config = dict(
    hidden_size=256,
    num_attention_heads=8,
    head_dim=32,
    hidden_act='swiglu',
    norm_place='pre',
    attn_scale=0.177,
    bias='none',
    init_std_o=0.00602,
    lr_head=0.0129,
    doc_mask=True,
    max_steps=1891,
)
Each number is 500 + 40 x the weight over its row's rms, rounded and kept within 0 to 999. Layers, rows and columns count from 0. Numbers have three digits each. The size before them is the row's rms in percent of the matrix's.

# layer 3 MLP gate, 1024x256, rms 0.114, rows 812-830, columns 0-255
103:486541503561514497489543532425472488448403516456493478547461524466437515521569458477476524479560535529564480476559497468483479542542493479435470450442504519556449489567490470500464519495530458493559493541451520451456476495576435476512558542513498469460545490511554531481481497500466510436539509471431508509525533427483450530492513444501538527570467579493395552434428475491487499525487434532463505527570511495568454510518544471456449561558430534496440464468459540471520532537450496470529548476505515460532483504434504541507422483486507457457510501493546506491528623530469486555505510448514482532530449486504544534534489477535511462559513481569496559511521500585531508567481474460456472501543466458528453422434449455489505568472438530439462545501445491548538576434537528
105:478423522482474471512490544498484540485459455518500519520430452457456451443584523454501488516531424510466466493505439514530486520466446469569545472555534483537512484524503499534584478562458545464470528490465520442531439522607553527504432545527512520513488488465490465434527512462572527533529494516491462467489541552462536454537542503531519433463499506489548484528472509445481572551586480502561545452499470477479505433476492461430518459533510515520399490504459493463568464513489465529477409478530513459504450445512543529477491481401493430548424479450517469490546494496483495459566568538516490447474535499492529464454526450478520461499499466561500505398457517546451522504570572504422481432474462491532457521523498529394497452523522492491558492491472463519499410583503557
104:523478555529457595465497547496442469481486497456475523469485505399428492488428519427522516504431512466490512512516423474503475502488511460487501510500460496491543490564556434485444541526534508399514465539487555504509476473460486506434426523484484414442484510488450502507487496561447457487529480452546517492528555472494421538516485571505536471520462610539484506465474501458559501478535505510476469483560525413438513527511494477428482469516530538509528503523538521487462469412483474517586565545559491506514422529438460447482472519472431512466493492525489472565574562464498450503500541476512506456461485473392491500491455373560523516586521537540484464539536460431482480499573554478449506474512526451541568448491458475506504435491541521500471504495513570480478551481449486
102:517440493537535477445488480510517567545507418469428426493505493473529430481471512519526494531541491538501478550456479484587519519528514513449454434493456408415491575458497462530523526419495487431483507508513461525513480486527496529544526456475548519526522505480469556490414454451510488509457411470487576530485528511437520507528421496513586510517476471531556503527560477548459554513461483542487460430521529481495503474488452537524450566505480495511404535543486450508558550494637498466473553446482470515559516500446476518430527494540518454529419500514479496469537487487485442502483524544546482585553558518460508494511505450465460539498463503497504494527495479590535487487530426393544511474500507479461546484398500592490537531586473488511437491481480487472495555495542501
102:528467536420522478470536595478503507534528526477509466405460475463482477536476478458561430480483531515515420480426508475606523505434462544501447438477465481456495479432525485514519473551506548459420492460530532448542549475588455525459515510522508517514460512513452556479528509455500459508495489516473506484454496573513559428497533508511475560543473474450547456467469515580493469489526495437513452531459555529498529476615460415546509454536446481503588526486529493524517509513495496514543454546517476573424403558575484499473546485432484508440513528460415544502496553504495517505460509521475540557534518459556568476499483479490476539434492486498470518465427530480541420542584473494511481487561515595496489499510540520515558515496478503453465497556475478531540463552487439
092:505468491511506528474478457494511562544498470507509513437545473427477509546492502408474557530573457496524412542517445522462478576457573542512506516528528499550540447537523419452507559492484507502440534452451568488420496463461555461514385470524464507485455486524511460489492472508529442497449535493567433478444501529482467494564515500466458483462563486474526568554516519451522505484410532514551514430395529520482468435569482482499472499499525539467448492551501552416440526531442427495486487576508510441481454557498471540475522550448562462472527520532527525487534467520480488471495451517465464572554502528526495455514497546468502496472554504538498442505517527468506466522475523547461417537627484487516476537495476553465433486483490457474417507425524544542437493484499483
101:502473458479511427525562497502491470509519517528495472487514423504461478465480397477467546530530508542600496404491556485491467507459551508442538472560480520467539388558474518482423586542514469512495554486506503508496445517517518559461555489483486494577508517509436491468547529506480524502496428578540564505560522486502498465507481493443457493532509513502505482489456492544462487554394439449580517478553548494473541538504458484475439564498492520533547504557566457389451513431507480431508480514574477524465550454475508506500513543598547490471495539458507525461469466438519450532456428494513557493477510512443524515543545500492494516492499571535471501447542511510546484568496540465604498452494558486571532474543493534573534445536412528493484491530542506555537504507487504
095:547496490443530508467406558482511496486514470517497491550517432495539472531485463523473481476518470574525470576537465498484536528482566464488456476590515447425478523562484449481557493444540474577484575473486489496537460465533526463498571510559492512456444502459479563529469471590536487433442472485545486493491498506541506491474505507463557481543468515481543481477553488474541460474515505512461503430552504528446506543463536541535428519543611533485430424567482517461471500501436561476474527463492558458507485491515521517521458513505420472472481501491484468499474485411460515492528511539461483495459501487501450458452530468493457486565552453469473481520540500491562628494479497481461477490468486461547597480594394475536397472478492548542451495454531478446403486482454512
100:498511496483525491427454517475504521470458546481554522476479489487561468504528553530444531508471484444502530522482426481525547538511552583464462467396494427474461528484479411523494499508594451486483514485517501476512454458510427519476491498578514507485522448529529489548569487545453544523524515522500543585529517470477464502534481541481538492510440560471423525546472554503493511511499527564480518468419524509507503525470596450537607586548426476589434520478524581512511481491504545507538515520461443469523549480549522487531455527444495477531528482538487545466458522414436528504558548516486573524514545441420474501570457551473442477498477551515521561541462507452504485568494465454495589495571517487529497558541421479551488504431473493469482527487478458479453505491422505
102:564491536537442499544509582431487498539565490468446546537465458475486531510463481478453518523513478491502488577508476517478519468483459511501491474489516562503537496564445477545482495491523535455424532479530485519505564541469457544514516477526544511470505475506453493504457562545558491491512468535535552433487509547465522530392481451462488449521497503498515543513436491528532465491548582495488529442425522551499406537463509506574456477507552591588477519451452525470573503514520456503451516538550554549527551505538526432491530421544581462541393542510516517498537553591515478540464497450529471502470562473548469481553445525487558482506419521458515455485538597519540542553554480447454471457536539502499480513517481472484555581517535418468480523476561476426541500485494534
103:526542430525435480414539502501488497422515467524519524543575478537538593532422500468523513426584533527552451513543508478452499411487506472486507556483519495486509541512497426418482490489491465519426528512533451506488557560436521509432521561490386611404540506472511471458462595466518524451536512494491465512449491579566466483488491566477470517489476539539499483493480530488454510533434515571505521508490438484472482520449498477566510503459539468525505450439463515527468500446509495542491548457452516577477496500480542545408455551491528516463515503473532483465583485479524433545493408522489491511475480524487496567485550529507514504642513479499545547488487502482554479519498498528447501534458519471493513473488481546537565533501515421461516556518512474484531513447500542
096:460574519430456479500480503510584506506586529492416439492431479483540499485511485517549495493491474478442507467471485490493497464482577526447456534567474497475503438566558509476503535496506442562492405603440460603554506425507481496528522465491475476513516455455496473487530510501537413504536595507515494451498481457491457551524492528493552494537416522373417509450512483508462501513540472436476528493514512494496503560523477541474497496487474507444430445471576503511462502539517484540499522567490523495484594407518520458479512540559461508507490488490463559425512408495478471500573522482514515514460488503511556545469475546441473504510573478484484439481459518489514525562442530486515453500487526468497524497504525565564536451429409459469495508435498498504519524580518563
111:447489559516502574438509577492558490534497449576497491486456472505443461473526499511564517530493507565485464511500543593532422498516488513485504436506512507442522495522488527453445473530402654436446523510511490466506502523597457494527461565432532513550566500489535485486505445577478563465544457587492508521514481512417488553454513503584514489491450521453525472450509507523570418471534520477477452513523467461570526473569534467558500486460533555484500458481517412487530509556501498497519472436511546509398505524526558511448543517466524525519504519435535537435493477492495537452502497487514495577526506491491561531530519517512521488495497560525447474530510458535553514572451511410530512545502449470469541477474513568555517415507475537454462475529487472543514466507517526
077:566516477490454529495478535528470526504512513479472517461488459462457490560583503486474533525573566497480549519585452589493501492529515546524490528544446452477470480522488417500412427601500472449501448471375516558451496513500536545507426490467507495555494550466579536540518529434543568449532492471542493544481438465478489508513470523447491503553563574493498403489524579468510518412518461490506503477504525491521473435490497442439507513465524491526443545531511549510498496541541450410452514548492442419509526481492501544493479526469424516578473561522487493514453489472521469455451479520475530482450526507511525593507562478458471519538531553454438510570537442573516507557474525592546532483484542448537540491493530488504453501490500543553485511460487540544511494487543493
100:507478533447520474492573476487533461455505474477485465530501533528576491499566501499488549549473581510537534505482559451449478438471517431495550560465462496497462472468501469481568470455397516530510469505483531441556464476527497444508505463544493510473532441466451555489581500522474489561487541434544530539496507584462469527446504486505465406557472483530449487499563537546512488470515472548515529558556475446509531531521498551464511523476491494448531573532547434512535540525508549546526480430439478476495506440550566516484598545459477574485514478506502506526536590448514449552535473455469563438545512453524547451492586501534499552486516478480524533536528453522475528525491543555506531528472481502363505547513519436492501440453501453520568537503554414453571497542510517
100:486508524426469485539501447504571506466513540556470491465485540524460468507547506520561534442478466454449434489479421569429525506508552454463487558512499525416529491446554461454544533486509479531528505555491492475480564533473483469479546560464510473562494530514488441502576544475469523534487487509494502515519455520459512469480457513500462520480430497516505481474484440550515539420505453486435464561601494560494505495466528539476481517502487523507527465526459522443492429509516480543434512595453524497483512524559488523530503455420535525535416553587480462541624514443473476481527509519462522563514503526539533479493533411486511479529534549491476487578519419428527473526553541473483498477472483621582516521507498496477480417472559491468509491519483535521471642478494531
101:434493519568468499537544506463409504524471525504447548498491492517488478503590494503535474455453487548445563493456505519486489450451488516477512536537498489475482489480510399513522467468459522494488425547473469514522485384497470499537490500448473538523546546468513553478495521517498414509498469489504449493511526486515488512502471522472451472536486522481502535503561514532536530501509428530514494479486448519553406410484441434512455495459490482454552472451506498443455512513503557541462497452610493575542499499508499463494558546510498493588466442553511442479576437519436513362451511507520506489521495483455413509551474538565481492579481500499575480538551493550387509524503503517476494476473505425380451465498544523453546497551506457502510510497491460543521538539396537
087:531512562514482528489463499464537522550464520504484508501487512475511512491505481490443501526452518503545507499516479495424555549472489541503487492517495525456563503466502517413563480538445459538496530528408463575519549514468558543557543429499503484452510460382512519512478517499546443514470543489461488518463418482464490470531487533544488547446541576501496530510591475533435512496524482506488534537546503501559467528447466489529515407543440471519439426576514509528524500440539555447515494527539461467524480419490509551517501513549537576509497472478508564486458462577495476487513457489531456576445420558503544440492450498515518497558479537480453541569474476554454468487479523536458510518459622426435541500473523393466511508531581524498527419570437524463503551448495497
100:510468476523445447438529480498451482524438520520512495559518525489547480513468471536527551459441492524434458506491450498485492467516546482519484503421577499578505465496515499401519498533495494485520518457517556518508508482504466460431495486514461444510537475525516500630473490452494506519478502462565513574510535503490503588620453517544467551515489504465495513446582581550612462565586560478504483446480476474507502525406493458479555541451455505525511556522554534445422532490484476563447473489552486493499469467485464531552521559536532489476513478520444544460490450533462531427526499448528433553548502456519514511514538487490430457508565559500487518527512530513433507467476441485559514468512516548450518537486554504538481472473542491570578488462527558524466567491438581
# layer 3 MLP up, 1024x256, rms 0.112, rows 812-829, columns 0-255
103:463493539547557433540576540514466490525561497498523500523452535451482504544519431468515470509490418498454523522451500491487512484473520481456457422483534530470483515494520409525558476499445486524608454537542486423524499518547500486530527562543484474489519560493535575461480494510555577516524513498485416503487530490450484550528436433515515474563542512551490493458469517425493508504523409499438536478553472449462460410489498446436544486470500551476515426468437528445510551568481496443501556478479542472527484582470490512510457486506515447429448494491494471519515496487513487496522437455478461514447549440463511558586551544498549539505486487532511545517562493554509529556409457475474456480462480487502508501501539505491517504440431470501565602549490461433502580447535574
109:545496505525546555604517472511482496567470511530541470476518473471474456519422483513463529485487608513519466453496554427469549554577497568512515504533496490555537486439473443537529572500577537587522510479549524421478530538426543502448480459540431479570536483493495519492474539530501545464543460513485459425481412450494481557570425476521469522510486488532574476495554480542512482491453446548511445457469571533489477580478547493516481545477564538463509523561543511495502483539438529469506533484499468473515516442428509448526501479512465502469530502490460546452443464475443520526512471461475588525518517526495541514489482577519533523508534488545480523549483511520529545403533456433461507486530565499497561401518490505565534508443555543536421510518544545466503521438470525
107:478469521499512605481514531457512495482496523473482509462506490480511566515560533504467498564510476578454513443481543485517447470511499522496488492561395485501484514497474488566502487473478506551568545577499568523491520503550506459502519482514549543594554438487436568523525446489541522476505593541432545478502507478456496525489520529584450530472477514454529506521480473500465517545497459453463510433516481414512528506521494534535460451484478533559484450536500461459488553579493499508409510462455536499488535577417481512476483509504402578497492497511510467493448591499608406543452457548490477532495590490544448529500494516409541582445463531469528485468556466431457542471442512511550479527533506481513580586468441524483471453519445503513476478527539480512482515544489469
110:487541480555554527511414540499431451506551560516485470464546511478533485499419453420437472525525472535519511537536535541500511502508503539599442499533481469516514467484447508557521524513468501465491485492557508489471537568568537492562515510457475383534507513515570553452466486447407558492438510520438546572537454483537525498570532465525516437506578484509511446577475500447528452501486645486517532501500474447483529522438535535484506513465470551534556453456484532473488520513547533505460496519551496415501494463516497531528474492579516491446514542537493436585469476481471583519490443519509514449422461568582480479522535562527493508502534572545555474415517543516467449454528508548540475536525475501442520467558525557521488506494475482527483513529545531522531480494524483
102:471509477530496544610505536501474492484454500526459586542591485499474495462456466511471476535497468458541465590552467482445584486522573482549516590505507490526486550496486464523500544410476453591501564521440537583473511527445585516495529523515469499477505456495479471464519520510520549535537581431580513486534505488494528565516476556503507484513509472524456543473548533459492552458508512525502482480487462506434496438405552461441522481490467503507453514519507519543499542476481595463504553527491453497564483521552444518515476574526572510482571472479568467546478477522507456560519580568449493468445498521499462436471496475504499499545414521539537491471522489545508536475547538486495469503485551451481550490516485513526457524503464455563499591441383489501422527520466467
088:546487486581583528453503530481494507476512532474503434457491531593488587522525555460468472532437484462515539548542507488496406467531557531511430502533481484529572505557467459472545495438472488560476481461502465562496571461563552490568490521514473541541512504531436556548494451547536448572452519539444491590506563444528495466526529494508564519518477452530467577426423498431501495455551496571483446503493500480462480428463553489488526476479482479591512475475564502471517494506482452439517514472447513474521424485543517456521518536511477536516563492464537469480496459512535452520586440497505473472517479556443425560509433484523494516528534505509499571451545483478518518517424428468472473457577536484463428466485489510489497497558483490580504524483529484444481578474535480
101:562535493430513499505546476494530526488463411446490501491465486535493490530537537459513511474472524512491462514399496512518522488442527451455450490516483521587468448489447477500481471616556525468483412582419483417554514509517462499495477485467417469464515566488532526541491450474475490597488511502491537406509526514445494465499512498568524455572470523520498509553525517518482568497529463478509515525515470482580565493505443525472435549544438483490462552489533528505492555470498497474500552520504531546519484493420561540565489519474478528505522562459541400459521490475555504540442466508548572452462449470473452444578499535501527569506575499477529440515534565562505491498493497554581596485536512545442478491514443523493471463474541592470513448480529469491553507549500513
097:501509432467478570579524519492504460483489502544507496458557478602536556490494555474522516436531577546458465458500556473531461548507507431553539515529472506426493519501509496545527461479515486546458454514530474517494433513484507528503463533439484528518506549490459415460501547535425509528468537484489483503419517572540452484548530491522530520462440507509472478475443565493635481548532521525539466582508498396533489519526517556455551491476548646509490505449502468502522446510507534461505518500473494475520529404495500441482470438536477565462527551487469533445573417568494483479539452530554507509503529517516555524447547545496497511491577446505520538509570498481506476570540480466553533433504474509520539442501525511537543511463541520474579465499535466494442560542474530
100:503512445467529435563476568458514459470423481474420512446467519518608411490481570487509512452527492520477487510521491505629567464449472536466496461410482509492472546564483569508445515503495539553498516474552497551491547466497508499548456430517486487531452560506505482512467501508492520566505503485575427474499487431635476488455587448484513519515543490430471447491460432525489514467518475458494507462512488470480493556547491604532464483485481576488542504495569526509519525453511518507476541525469473529508493486506440535524448441516504440492503518446494517472502494441471533551461428547477434454511568493441451501516415534478566476506480564475446485530475518518461492481526561517479503540506464486540499555500478469446629474477525456469502510536474480521516487411512533
111:511526497531503533496422470524570569499482468568444454508563477473534474463540477528571475491484475506553492407408496509453467539589509512469544527502499487547466525538495488433539557527450408525464465503539540520522488441572521497604471431469501493502505431503505504520506504484464468570490469535426471535519490471460422493542499434455453517441535512472438506499508498431459492536458513496477398514574501494520528436487509524420531520505516434506491490560539488517433491547526525532552546516425471389486529513498485539471481527468454543454572473489503511552442480457553541531592446581518504511522447537513461475457488505431557507433571474503473530472446501561452423549469525450529502512488480517535498480496552495521551514486472502551502472509485484565488501486584517
103:490521511457516413477498508505536487550479525495524560570541416502488456487500556495430529456549498438491568568559506529505455493532431538459518526424466528497518465515511554497489523531441470512525563489476563578490507484544515464495524490570534535589497507477505529457482450514568546483495530493423536554563571450490567497490541443491500505501477548475464487501598489462535518513577453486503575491489531559487483433488502543441476476428486560514564481536538536478518522536485545539470521457522526478500437478472529496545493487567557543490463514508523581519530508490530529428508493504535490480425582449402478477474460519529541492478567475546531482482541459499481485529506510444442537500547487472555530470556444485520500534524454522375466403503529451475511521513530620
097:519470465488500457535552498501486578514473505444466433521555478537500456516444508459500517545417506477583531499506543524472543543540456527497542453497550495515502493459468610528504522542518513505501577442468446505504483538520424534497514499533497497530429455464545536498475489481489500491497520517472542576574476513445481400406500556518481582520551513490525513502601514463471473525505411472452445523487523508556442470463504575424422528535487453503480562458491558471551468488506513435483555545507464507499570525589513560463540507443479478534547473454526457487496514456521454459439539542480470462536572544546500507510522542428498483540556465557541455485540524434489520477499527496449478593558515553544474529504478490579499530601548548458527513518510477576503520487518520
114:496486450547587543446499579535541456494417492583544460462481422510519474496506476426538539504465518566479499520447503549570448542521461511509509455494498465510498435505454522504502552527462690480467544538474500468462494447573512483500493552439478560525524473483532479417428435580482548502517454556500455513512488546417508517475532460532535512496483509461499478424469510492488515449488488488477473522503518499545511483523494450489526444549513552510526449494472431523474522540549497556548449481529472506451521498553498505479505526556514505541453540494516524495500434514470547460553462454434500529491521456470573470546487537543494480512428509450501504452519517545575558580460523454488496527516479521462495471416544500557546434440496581416473514503547500571473480545506500
083:588504461496454559501557489547473554493499499449471496471449435458489476573533503477434458523537520521567524443559449588488463471524509550490500526527484532481466477462447464437400448576510480483463459477463520583477501470510509531519467522471445388574552553481499474513525507436503533504534460511498471568492506503486501547568468483431500483523538528520481467474518559533482525423450476468497513488524484488515499453479481429445520501448566500539404502571539554512496544525527497493488550507509464446471526490514546491575422518555425512579484515488457583453479459467496487438452511491446482448496510520518472570528571475519443561577518519523467505486518438584514467524523517472552524545504492456494567462480532436525432522497532615524521511448488467499479550498538502
104:501495504582539520400501547607461520472528521481550491498501504524500490497433449454493541447484462522547428566513494448555525513462439495515446488511501487493538487493499489498473513496605558467475537442612498487490453441474516535538556524482484436546460470543475470499446478437477476556529503552449466563515583507513426466472486452502550553479524558493497503482448482489486493438534479470504566474460456496509524473464586467490552469514542477526462457524526514490449512466510513469513532483565514472504432506453449464454452529556538422511533459403484488452524446607561481484487577571483490490524440489414517579541499479506560538529496496510462538433470454551506487497474495482513450543499440492499450496488502483489444527548478563487528459518516490489489577542387554
097:434461485438561434492488439493427493534548495496452553497426506532454472554511476516486497524488508428468560505532541564503462488538501464523420471477438526547474491531523527527524455533520463522471521495485489505560550470457449499519478415506456505577550581494537475540509453433534501472553488538501478464570529546568474460477547569498459498441482495470427469480553479486530503536507559518518623491575492488474519499493504581571518555486456494450424535489569457520461507489536524556533511513541465498512484526525466482480505502485517537560399505422564511551499481446415528486546546437490509484588534469435543535483469544551563531520476526459479506507545515521535494537474450432507561501479536516555587508487496459508549479456562566464464453481512527546540515459518563
101:512511498497520517474477548499547474529499550494459494510470584531521466528546449546511465448505508533453501475502483514449529511465558577446475470450504572514507541491415480531488489519425522547493475532557451504459486503524548557546439465457530567414559549496492559558533562524555469518475538454604474446574448533471480561516488489502424496401446469485491522550501474508416532483524449557512548488474515496478490483486449510471513478498474521496536511480524528500460599480445568509465513494494560472457517481505461525476502518477541435493507465509582469502560465505461530473488477468521474452554408515569492488558534525538485481518461527579474506534495498505449455490477441560502441475477531495507367553462489514524529513511507472423612505445578407501495428477516488
091:462544610583435534464459475506463553583441491451522509463520516532585497458520511467538546484480455507511499520480478535509535557521476558458482474545491526406504463479483521456464456481511502541485567468425504510496503569459507498449547488542488507523518450455530478493443516484576443535450469487499468574497456458493428462512447543455501535528550475552543462491578495514483548484535429511513444456490537495543505461511466489489530471463489546500443456570494425561498490481551492466507518581514431482556463520486487485516457446516486537468475489526547530496510497506498493508524483466509525537442426520481497488600513417554508452542450472450426543487533518508428464519521501489544546491471547502475529533576533480436479590444469532457469442448412427527491558402556497
# layer 3 MLP down (transposed), 1024x256, rms 0.0991, rows 812-829, columns 0-255
101:509459422487548498501492508553569518585544407476557564472499501520465503527507520461482473511528465483476534500480490439486470507540510459456522506554539471541510518462571481469508498450529540501538488496599417507500516505546554475478483496503509535532518544558445512526509446496502537519502544468512529518489500529540486417505494478538497513448592475561530519563552471438512439406540498417466481529470501507558507556604528523468526447453426490504563556440514560482437494505502520520519491502533515469509486486503459527487502466457551477473486475527423511452477454526446476403507461547559475437464606452470552421503478550476454541507551477437573523509557411476551535461424534482522522451510490528526464493463506571554469474573475416538477479537528516526442498488530549
104:483481499486504550571523494461470513485546436513572473573474442405451466478481505496482476497519540575495449401537462489460507551491449474535471487542517510487564428512498502535543567479525555502497542498491537508471437498545581540530480530533534476547511473447439513521504446509555471465533428501599470491522536563422446525547568513543523508573474484489502547491526550458471541476533499594523487508465533560501484491512530473410472512494460453507453472572445470503552479529481456520518537493576485531505487554442493420491483420410493479548422530542505501453545571497489503509520465529515539465479544496522519517474432544493507506469535519526485492490505474502460472484564575473451490505496422484546426492492463578389461518439601478458499495474501522462498478553546540
103:518539527536558528500448531500500542492489504464413534440539499513460529575501523561515508460483489484458474478485558500516461484518534425485480576482471455472438503488511502417508440458420535464430572568486502552502460478454420485435522495530501479585486406497462497524507538421509563521497479484519489536430493520464557533442540511404423415497485463478537437478492536544487547532508513478510495507510554431540553473461446522535467554483586485514572482546466488502528533548541495477486436488508498463489435489486436582432498529508459513494536439468433487520453549479507448500462515498502367569399523494504448502508452513503526520552481442506458465477521465485492553461513494505481528502488437488565553459541467490455510493492496468489463444517489458516489509539459396
108:492416520486494467516457550553479446472427586503538476520464533549531516472470505534479368576543500480541475495461461524543423511503494446453501528508502467505514511488477436490516526490498517482537507541517575531585503509546544456509470499518568475463524583488472543489423540446508480447493496540461477600523449506494508552447470408558573541542535450503471506541492483503523513578427513478499501553493440454514500495423477437418547538493498459461479490458480452374480428532497540553462512587517529466490540461570506478441450552494506471536469551490539570479592510487461436486454499547513514509513530559465562430487495493479535497463506475477572472468498474513484537537504463429485530544477501472436483527525460436463487526522480490484521519490541506538522464471433502
102:451532543510544443532511484524422523535497501593508533527559496452512494480446533522443550472586541491529499510519496501415522502536469461482490481557490502471443511478495505589468502540527508594505506539500463480513468424559484590532521518434498483565442470472557465522505504521474456540512520490523457452494544447505460508480589515502459538473506531439513483522528488456475527472577485541530436526452463468431564495466499475475530533569530491594465507525414591500541457445428580447493490463466476459515481439476532452439523590525485483524477520536577441493568538478521472460572515522494481516521485478463463522554457466448481448492463616499502495567560444541460479456458488470506534483474494434539497490473554437493481463483537481493516493441563476508429460453476511
086:489484477528545478554488551484562515468494542437466432445470476604475531496513488530510451471488461453543506580472569478425483472587489521456569440479483550493531473459412558502511551503476436540515554500514508516553476459545509577553483559457546595511535480501509529568463447539516471504544532475519509549471522459464515481495474497500530451511483464534479549434479520443507493490601486434493453511471532524449507489469473437563560587488518551561441515491499559502523603399525511557536424491516484508513487561517554482485436440483521453502566463461479438463484562588501490550495510473532447454496514538539533477509506503489454511459487498420479540564523505486458485504470442517467505493467531479478498491513506554541460456541468536527420536551468511498586442478492504
104:453603530483495509586495460515451539518512470501524537479471486528486519497491461482455522513498529494597466502484527464515489497435491417499492499514561541545489525516430507421490532525506512513541504429525486494566477467574552488435455460485366431495504561562515520544533617481441516530475568533492475493470544518491555509535539484485493519573464457484481437502522504465469525485523515526483455519439555461446550556515459493517536556496484486529432502522498529512479530548556517441542509474536465541550485528466484451504458550526549479515507569519383487434478517434491469548388507525468482533536476483469479529548546520527566475507517535526508450514447619509512514527550506561525494472566428477538473509498488539477526505489487570509560445486485450539462567428445454
101:488510490518542557504509503545562541486488501441520552524568478547506578565483446532532498512542524466504437510501496474532500506433478498511497580532542525507549435482483542541528498517473415504475498499531516510471437485471498523476527434455499473513532568471479423506533563442520601554449513486476548458537446556514514450572490499511443521541492474503549502471560447466527522490514505443443455494412485476484476526475522479518499483453497529469492504518451475475480552594440410443502497545468480475557458535467523501546445471492584460496461482472442438397489424447525508503518541510547466477420527446501498463503592514510527464488536509464547519499594497443528480430574437512526527568485461450469453559522497560498563441500540470506491503423480555515470412541467552
103:494554492498515462480422480566518477518469515468538463465520545575511427503476474437482550481511522510504428501542481461577534546478519562494528463497532449457477494492482462433518554497463439481492481477562461514559535534543513477538498548489472480511465455571490525551498507478472493458558495476517562490512502461560570498555402487545465434455458517533488542476454467437465484525456484527493514545440475555454524476510439491418546508470510488509488493440531439487452529516510497460494408572465445519544410465521498510559481510521487496569404499442621466500455508439514513506534536558485536553550496518450530510584515551510497515515460570493528506497540586494474532441487551418518523454533518584544481552423492507575505486448491532443523441529512480449513490419536503
090:535461493522502534510455477509464477538496503534570529418528462483531533513460496498521467528546522527509504444560513539543478498453451408555473588498551436482471566558475369449478519499454528467507512509462527489497474427515498532547488531561423432435546511478541483494565432455525449488518476434517512532534494520490436509500494545484520560524494508501526449465417526462377433433480477521465453480556477461486448521512424498480483479472495462507528504520478498456449476543525513555484492461498462527478419455534567517480503469532528573423506501505525475456559508500544460426530452483432454515499481458476482447450487484531436455511535516529447475492442450450571492451445437525478517551495540484418513613503500465450497504500525427444432476509499524494530486515548536
103:467521492503502477446484455413338499444503536593519552475473490466456554434558566561479462533539481518432541473533551491505513464503501491524458521579445496450480504530500470468484543518499436461511487475463535543541550423530414538502490512485474414494518448497471575520543444518451592581521490504460483453536511464496461490476469489474525482477491547509533512503484543542462457461522459489475519498413487504423536563534537530465549406539551504470562498458511514467566506556473527456521498569534414535441479519526498480436479442524452458498499484507391540479455435522498498572466500508529511499538505553514534477499483474531513517492524428507498429516548483418518519488508525531547543441564517483465456477496485538406515525487497526460527455504538497522556522502529534
099:450557527507503531427491513561506506507486620514504529469497543497504535496494488484566437516456448546486419540523492522484455538513526473478519465412504541450481532476496549413537506474394485578530454528559500508445468521467459491432552471556491525484496507487503538551539519523515476498498482500549488443516504452503537510542509535450572480533462469491506468574486557453526527537515501519503448536579487382539504610563513555529469566521556482471568524542406504484540453535445564517455490467478479498558480512455505548528486517535558491445487496494538531431550527470522535522548507520505491609465537470523561507552492459504487457505472497504462480550501516507500445452512492384535459479592451502536510494486538489404547483520450474583456538462477480521477494492545532
097:436577484495556489505425445544527553530484455466522560550517486446540503539524460406560526467491439448509498531466575482516470456486468534487487521505552592481502463476568647461516487486418559514454501509498480596493515498574527434498482522498467516494498532494593453524483466553432495501547473551492487526457584523440472486550524473505465519490496446520542545464485462511540472567499481467554542544527532465471531555496524457500506520430463546510492492547513474547500493421497517486458459514525470532463529464454517563532492537437496493479502505474465495501497495531482498505481508454511421460416457495505568437509486569423535557549420491491538524467442425462547525548494491484522516488495534578499493429541393544531557451511476529562514463511505491498434514505535518
077:538531516460491432491502574474445496473558519283508457495437490503419510481448534491498581532515460469466564515515431558475455562521506564541513497452455482511527535514449636494482416471517472515534434509460515502525460513475531481460411451488520545546587540500523508550512494434490519516514499537542473473462511483467475510470508471460495547505473529445509456475513484431572501482489453506501472528509477490574430475483550492474544524499537472549482510504510519513495501490498493532490547521467448546481490540524487543428501531523493504528518512541459515575478547497553549509499539475543490495466546491553552564534531483517516562460499442459517488457567467508539523569500548502460496537535540542475447428519544564459463480482509532535492495421457555583492443431474505
101:454514442514522512470565534526529501501452447604436518464580462462532528514510506524507477555472525437444413476502513516580506533499520474491492507511529431432498523510485498489483450524466489529446444468549587476488491526514530526602480383431501512466563477500488486510487474502484534496530496459497500522537522467559540450587563472528538385499485554500545520460498509495503488505496497513525513508504540533386491483502426418585454464561545490519497602540533439509520494556470483469564498491466470503429527553439454531538479501475518491516547475484475584558474506549506456536467531442509521498507468444553520545619518444510514413487525464497532483550515489483521543509483489606513530554515461521497461503539467504468540526513498466491496453509519515468528565571437511
098:454442456466501483507509484542550564441537493513440521505535554492524503568530594505467477515455553519500476526471519494431509469465481453538512499435492500543532518495564493483451469474474517509487384459485494443550500476481537476491523475515514470469477491481520492493385492485473585492482539435537566489526494504522489505539576540427499510488513449601549505550454461472541451391497482514511454477466523498513493548574492507463496484507512565453475553561488468546449504462573486453572506431492543496571467471498472478486521548499497499563479414510518478581554444555511606519522531536547433547489467516570549530447506411394523469526470517540504442508522523553513489474494561461523501505515481507463507484532450499508422488390492553489479487542532559487512443454512497
102:454522516481515508465514469552445498420490497477521478533529464445513582521499530501508605477535503561503495553529500482543560538484538448507533444514537487546591484471471519506478511540533538418454567491504538453429514535463510576466496506469534550483468495529428490473498523429485522462505523496480534521474442486457426510530497470482495455450537469414509560528513470482523435527420490516585556542490482502571497500457528509487505570542427469454414491535515435546407385538473506521530508491514522429512540466558548484521519491493524568511464570579472473482449550525490502542554491508477451568449472448477446452495446490538582501510542511448487510518543536550545522485557489471534475552463531527501573470601499508464464503520513532573518538426507485459553533485532497
091:469463566537452577499445477454458513386506519536565474524492501531481481497475486503497551536455484476467515522544509518451549522527484596443536505522473498487574451563561659518450488538483478549521578459490420486494553504519553536483529561607526532459545530492515508490474560512539589501468471456488535496437509465468466463447459491518514532489581444495440476453529535518475498503508511462531555481482497483616481497483499510567449447553543536462461482474520477557522527446518483449489530518520507494551470566478563536441499484470526493468448413548475454443467575524467539515467556474476545423533472518518462497578505500550459472504466520443458514520501527477502519532580517485556513509512505561422582492497504490482487543474493478454526493532434507541477500486472496